python train.py --n_layer=12 --d_model=320 --n_head=5 --n_kv_head=5 --head_dim=64 --d_mlp=640 --vocab_size=2966 --activation="gelu" --norm="layernorm" --norm_place="pre" --norm_eps=1e-05 --positions="learned" --qk_norm=false --attn_scale=0.125 --bias="none" --tie_embeddings=true --parallel_block=true --init="normal" --init_std_qkv=0.034 --init_std_o=0.00694 --init_std_up=0.034 --init_std_down=0.00491 --optimizer="adam_variant" --lr=0.00123 --lr_mult_o=1.37 --lr_mult_up=1.43 --beta1=0.9 --beta2=0.98 --lr_head=0.00501 --warmup_steps=485 --schedule="wsd" --decay_fraction=0.565 --decay_shape="sqrt" --final_lr_fraction=0.02 --batch_tokens=[65536, 131072, 196608] --seq_len=384 --doc_mask=true --train_tokens=515600000 --steps=4027 --dataset="wikipedia_en"
Each number is 128 + 24 x the weight over the matrix's rms, rounded and kept within 0 to 255. Layers, rows and columns count from 0. Numbers have three digits each.

# v: layer 7 attention value, 320x320, rms 0.039, rows 212-249, columns 80-159
# o: layer 7 attention output (transposed), 320x320, rms 0.0467, rows 212-249, columns 80-159
v212:137166090137107138157153094133121064136127136129119100136121153183124121145120103100109120130131121163109113098157128103137134131094127154130118106064138134142081102118128133142177063129124101138105136096089142120119157109143126117130162147
o212:107099109147148122110128159130089115152129133152146153112132112124129116141149118162158114095127137110109105137140125163128133118077093122171108127116084141086132137168162099106119159104153178094138152125146111130155110128084134167157099107
v213:143104161158088183153115111190108117154151121142117132128119127176125118130146106110117101119082121124155088136170119130129187085151126143122126128124128151159165119129113165122121094096172094071154102178148114120138145140135171114125130134
o213:125127153075152096137131121156145102137110125104136122131140082167166122135132147130099103102148139159124152119104160149126133131133125160113089133123168104096164108122128153183128121131124137142201089102203102150158128173129128129113094123
v214:147110147070147171142131106116131142117138114141121103110152152135160148119164132132158103134143113112128150137161100117143126148129146124102078103148155132125107120143135122130139087145129117164173131136127127133107097107108147159099152138
o214:114149129183155145141146151144115093090128188144126160145115103144098142113126117127094122103136142117110140133129121154112118149117137132105136131135149168144179127098131074119142129147105108161143092121124118131120119116109113134143147108
v215:076193089123173078139120133119129148115122121132104129115136140107091091109132129096167177145108093160113125146146132143137113161149114143127099107095164150125090134121117111117112109098116162134093122127124147150141130099144143123107103101
o215:117151116138116149120073113123102108145144097126113127132141112110112165156121108164120114127127138137167123112116121116128177107110131137159117120151123113108124156144133105129139100135145118130130147111145152115087088112118135084162146147
v216:119136123106159189140127099097130110124182121091098139136156118146094124099127108135108139111132120119100093138167157121100131103126125170159158108119094141155154123127130163089089083126111141082136134153116114099130131133117137133150072141
o216:125095098167129096136129109131099132160103124124137059113131121131091154164121122146147135129114145147139125125126102147112157118134082105109127134111117081117100132112115123167114140138134121165152122087145101091115136108137131084118139105
v217:080152112135131129157172104137146104155111182111147113092064151142166134148089161109097090125135100115136118131133103148123112110129148112140127102104147083117155180114146133129118127115095096097108133150112123110138133131176175113154088101
o217:091144094166139104162086149113091129147135124124108129141142137097090107065124131148151193162106121153152171139115159080142129110123142127123101162125159164061155099150168139135129145128137129115138134114164153145177128118162117143157148161
v218:129144139128114116130111103135127128121115118101130128178150166128125163148140137195149101144157118123088121137167172127106125173136113127127098153151104103157133135163107149155151149124121150120119115115150117118138133102101123130119138119
o218:147154123143080162112189174080091133143111147126111191158096105131116138158126126102105122069132123127100092094111109136142083107160113119122161108143108149137133141106099116099137121161119131145093142158079146123107128134130158172135121110
v219:159138117182170134133120143098113125150154123111106144064125113109142152112171116156097114134145152153110149141134072143152108147157111144135140103116118153122162108138151136157119166145138118084138143117152110106129090128096138155116118160
o219:092108136088122118121142108109164166131172146123133139183115135149115137160143136110129153180138108149136136131137161149157129167143128153080114131131103129138147136141158105082132122108117124122119115134107129151070111122112104127090173127
v220:143171113148155104141120141123145130115097121116177107147102110166119175148128137139144117143132123110119145109171131109132150079166129148149124104079158118108109105158126159135120125116111127124161141121118117128124075126137120167088102102
o220:147091141110135153151140113136149120100145163132082125136094110162096120135122158133116132146132150104142160102133143127108141136100124108106098166123110153136171138123117110116152109157127123150124115137101119125111139118121093102158118138
v221:137129148114082136113120032123103170128110131105107151157101145137124135135140155109150153128182120127146129127139133175145126126122103116119127146130100148142120128108119118138139111118128156134121096100149141141161127119110147129090154191
o221:087129114145108158122175134077118113106116163108119108108138137132164159147159136123156145117137104120109145136109099105110068176149103127124163117112139163102129180177107137145102133150121122131162169124163119130143140126141092110143118107
v222:194103126120138139123118119110128127147151087101147136109166124100125135125142141128112072124104100161149076084134125110079116118128099164131124137097121117149122157101112113087185127153143143104109152142113096109146148151143097134144117134
o222:176118071133118098123141128121117165153112118140119129171101121156119160147114137124144128106132140086161105157150125106123145181095135133122142119115124095152087113141148130158095106095163121109182123178159153141160137124162143108120110106
v223:143113147141137150175153169127134102153113097096151111128114137161102144144145151127154141115117175174085114111147140146120123103137122133144149110134126107158122114145109095155113105110116141130085148123142151140145141160134122161173127132
o223:119137118138126155132131087169178133144126105153151150140096160134146129116137126132105104156122111138123150142118166176142148140103114140131057105119135114109137111113151143126068133135143112121169119147110152101164110111111117146113137106
v224:105152135167097150121113130111173154150134126100163131123122155144123113147115150164114134142148120121156132138143176116154107125102146146093117149092132129139142099123101144148110118127139132216125139097151117149138106103119134085146133118
o224:120152118138140149118085094115123120135097127132144151164151090156101135145170115113116137117136123137083135135127132138111128138157130145142184146124106129115145153138125142086080153173129102110112135107135146121084149110087131157167132159
v225:116134112056149104092097128137096150118135136158120161137126112112117130160130138123156106122139121114113142150128133126138120094122136137130142162103120138159164131133138073107155124112128112118127135118162146095126119128145146125118146136
o225:100107132140157094123145162109146111161095142119126136118099181138090149122124140139153104139095134094152147185129151106121098107131146160114121107123122115148126106131105118113179100147126116092113123147100145114121095117147092132152084132
v226:154132110104132125106143180135113137167127097126122194145121122076165128131118169104160129114104131137129126133110082089093137113102149131138126168161116122107069125111159127152122124117113124138161129166153097135137147135098144152136109126
o226:151095101130122135140129108131141132134126107126127113162130123155071142117116155141146116173098111099117140162123112111117160165128158172148097112099152104149147100118122153092092128134133137132142130132130109136186113149124123114135158152
v227:095069112122156128110125132127119140155126162126094139098165098112112104188106147120163148137126164132168115103101122137148117110135150121122133174191119114144126106123181093079130148121093133103111125096135137159149129131149165117165133076
o227:126110148102113117108112145127147091131153069105117153126162149129114142118127139154092118147180123171129152161157104112123147167102139136147134103126140089150137144107130091152133080127129102116180105102122095136089133101128105111116131132
v228:130135157129142108139108145105156139120130119166106105110047132148135091143139121062144106128131116127092145140121080167137162130082120137130159141104140096104133148159124145077092131128105116178103156101172143100125122164091149118105126132
o228:091110130134110065134131111116100088100110065120146117128178115108146166093151120118162116092135135096167110073112148115140092114146130125161125142151122153122117114111070155137142193136179135108159139120124130142128149149158159135126144137
v229:127114098125163157124129094127111120150171101129161092091141134145116082155108112176108159106114113154132139098095165147174123079122118088117169108141089140111127116182131158114141109108117110174127161132135103159133102131153104149168073137
o229:146120149124149131079132130171144092149126090103114144134103168134127163118102081101112053130161138176101107126167116116064136140117104158133086158159151116170134147107110093125171125157098101123114121107123138092107115097108161107139154142
v230:145137138100110117159081128129110158132092119112129153142125102111101150098116141159114119123145149133114125077129135107109149151144158153141137122161093119129145138135101091151160140148116111104143151103151136127128155139110160138114155087
o230:127118126130094143136162153133137137117127151146115158145130112160115139141129179113117120163114149107081148158127098146127085120130103081151154085114156141122120142135158118118129146127111128141133098137082121145114117116095106139126116142
v231:150134176130154095088098124130117134104108098138162165123163130131113098103197079125106129129143117136124114096126127150082108108146094112131133114153138161103183127129134076125110128135134145153108124145150128137100155124112127114133095155
o231:131135130124117111137142111151100135127155131111108097131139157090118154120077109115122106131081104111112086154155100152117130146101138132135109075154134120139108148134106150131146115104140126144095173159084115117109141140150195113076167150
v232:117092130162138106133129107086140154134133148115143096148130132128138093152118134130076113138141113080180155133152093127131135112107164110122133137136081143158100149138102159151105102133122108095154099127098162125122141097157158137110142115
o232:111097147107139116135127118158089120122151135128141072128158141125111169080100108107122127115152142100106114080103123083125145140105135115135138178105122136146111130086167136104107143166145116112145122137123139174163111133096089172188116098
v233:110151109145114101140091121120103136115140121155162123132108130084142141127111095126155112120147119116125123100124166118126131132150135110108129167112090149150102121140134089156184106134133094122162124142144113145113191128115153105135130107
o233:143112085130105091118144137092137137108116133126070117139154116147111116118103131118127087179113117069127145168126150117152147087130092151151137132100155132139097127128111140142126138121087155106095076134112153131099126141157133166108139157
v234:130157145141165138107173148141097083135142133107105117094117101182149098120101134131107119117159146141131156145150124110116094126107119141149149106130159117151135106101112093085127129128169101112113141122153095131086107175141138154150112128
o234:079125123128144089107116104156158130127109118116108144130115112162129142113143125118105121187126168178153151178145157131155141112161123094130158152131115101126130107139146127112136086111107116131109121061098147120098166094100124070108144138
v235:113088163195118114140122118132124095129150111146087087117140134074126116150134124086140178117111133151134143139114148098129149123126140158096148150101085134140094116119137129117124124123112165095130092138173147138107086169121118133117102097
o235:142129128071127121118092159134175100169102110124172109084139113162147142147118141135165104137114125161113092092123086129116144087130102074127139130129138115141096127100125142133187094135120079134104111130111137121138160130129137146117071126
v236:135128124095124086104110147133110121106126129117139098132116144130167132128169110121133128122140092135138147140144137109129143144158132113149075146118129126137091085118155196120126174110118129157092102139116089168128081142145123126098122120
o236:086136098118133156147108102118109113143090119164127145125146081138105160125124112153126137136140162085153152129096139121121160138172102135110101155109122135110133150134111132124105136148111118087138157140149118120118116170103120102163074139
v237:109145189138144171136127128107137120145110062156095132095115119146096186111133151106176147139124138130126133150134137147121117146133120154091122148100156146136140128147085100147129122125136113107075132091134088188126125156145147160131143124
o237:167108102118143079125111118124125094138155110128135134142101135130094112166110137150097066156126108109134107168159093163152148120094085102184136158125119126137138140122085157075126152129162138145096147073131157103143121120122144107115100124
v238:149107159137098144146148127144143172147143156187167114113120128129097108180099131124058126124128083150107135109110150124132145163128130129123109108132129107143115168104103120133126170132146190138111096085071138138119141104088158129152112127
o238:122151139102088157120133141117112126149121153153129109165147150115100119117173105176130108083132160135133107140136144112139149127137085118100117126159136121134086114120156092138124099148158072083090128176100127135096150135136126127147122123
v239:132114123140124138112111139162097138117152111141149142139130101085104132131092124151116132143146107107148138118139121158117147125126143124163122136151111108146089116159122148139135147141119171140140124155114116121098130136128138132139102121
o239:127126136149133149123135177106133115134121134103103119133172155158126104131137144138163142181109154191129087100132118113132129133145138141082133167123135133099121110110133140123149096127114116113142131127132129172122134095141108138126098114
v240:095094198096158105112102132119116111124099124151149100109117134088143131159106129147114088111065121132138139128154132137137102085130106123133129097145106125094089116128146112147114155129112126094119101115146151113165134163067111109089130130
o240:133168102086076094144119118129124126146143106100099137139112095109132104149099082082128128143126148168152146118131150136130098114119093127130114165131151125152119142153110144101117129154095163130114150155152166122122168119120179130068121148
v241:139119143120146147145113126141125099128106152128134148171134110131082143107113150120123133128146127152128119136119180093074132120131099127130121137152154066106108127111152135156115124099112121165122136094131116114131153141146105133107132136
o241:141122150118127135142153138138121111117110125086140166097120106128157138136121162166122113094115131124129167133146113103124116133179147131092119106110113128130158141136149131095127086148151143100106150130117111158134114083101109110137122144
v242:116109146129121165149128125134072131119146131114154145101118143155084183110096106184117116116129133135096143148101120145144098129107132090095122109123129130157144129176122127129121106087154129139121105148124119110150112131148118113136103173
o242:108110146149135145117136143095128144109098150147127171144118164105138116130121139111112126134120115129140111112130120127160137143175086150159121118122131138073149160120171158135140146127124133118085185085153176160075086119149130134145121092
v243:100125141105154103110108093113165122142114124133108118119133141104135118175146114109147125109098115113180158134139092120135109108107147155068150090129129115108082097114162118113135126122114130115091097103088113125138120116130137142158121120
o243:118163132126153113147156137156100105152154150122156096120103092121127121128083092103092118137102132155106150110119132144137150115143142104130096103141104111122132131160154130126145146136092166135162129112123178089174162124141092133100166135
v244:133109132135170105129109126102116122145136072116112131145159125108112153065157150128110191112112154135088138128107174137093074146106153191100111129125123158141124165160118111104145111142147180117135125130128140152145099127128124120112130049
o244:154126108169119158111090136169150144122114119145098126109149150127136127185090169161129117154139118107164139146120137149133190127103157100145134098133163120122136148076103166144108132063112086104132095137106128108129100158121123126096121141
v245:116172093103108095171083118158126162115139141130152124146094143171108053132106114146127114118114085130151187111134124143151131161116082118138125125112165103096155139133131155104132072108104124158172146136111135103108097117142107161113137144
o245:138099110116143128136126147128112123112135130129115122151133144101152176081156121119096107111108162100111115125126178106119166080114137148104112129156120179100154105167087147116113160128114144137122097187153091119141127147131125134151161150
v246:133169127130117135154193126120130157126132113131136111143139160124099085120150114084087174120103119132143117113138125137130147173129097137120101097092158132158130146128122148126091129111124129121124129093148138112107112071101133141111115102
o246:106119110137135126108105117157068152154126150136150110100168093106163138090158113166150124092142131185139103083103121112151164130156092112131127160130121137127151125130135124099150133118152094115149149102110105132132141116140103132114115178
v247:097129111133085096095166072168118153124125141129170111130126166129112107118122093165123149126147096130127134123130135153124131137133130136116122109146108142145061180152124154106131099106075115109127118143124129150148133085134141080067143091
o247:095156109122104153151127151095099129125093149111099099110134103125138154126117099113141120128111151111127111127084139125142136140144115118142115157156128140138140120130131121107149096098107145090161148069092116148124147113148121160155151143
v248:144120181117142131117119095131097145098171133109147103086161111135108119081130117120114186112138079137134140135133102109127113138136152122122118115110125098153142108129118120109146120129134121129167148123158161115109119113132097158145115115
o248:109095119133157097122111142140124138137140132123114118092128127118101150145145125112137105146130135147127120142161100132143149110176063078115116145164144129098125132094135127108139082109128111145131098108096157163127116074115166086107112158
v249:079094133087162120155130070157106126103141152167140104094135121160120141127129141155110156147130123149146096088158097113119130108139108149107144122132149153091208058163131111111052152135127126087129104134112119142141107105155143158131154140
o249:154092128163136106139149132108138154143183139131130125116115137098159163142140125131103100137120136128124149132123122112135120111137086144106137136177141142109101125160146140112164145138115151135131143138135130126115162098123146131110134112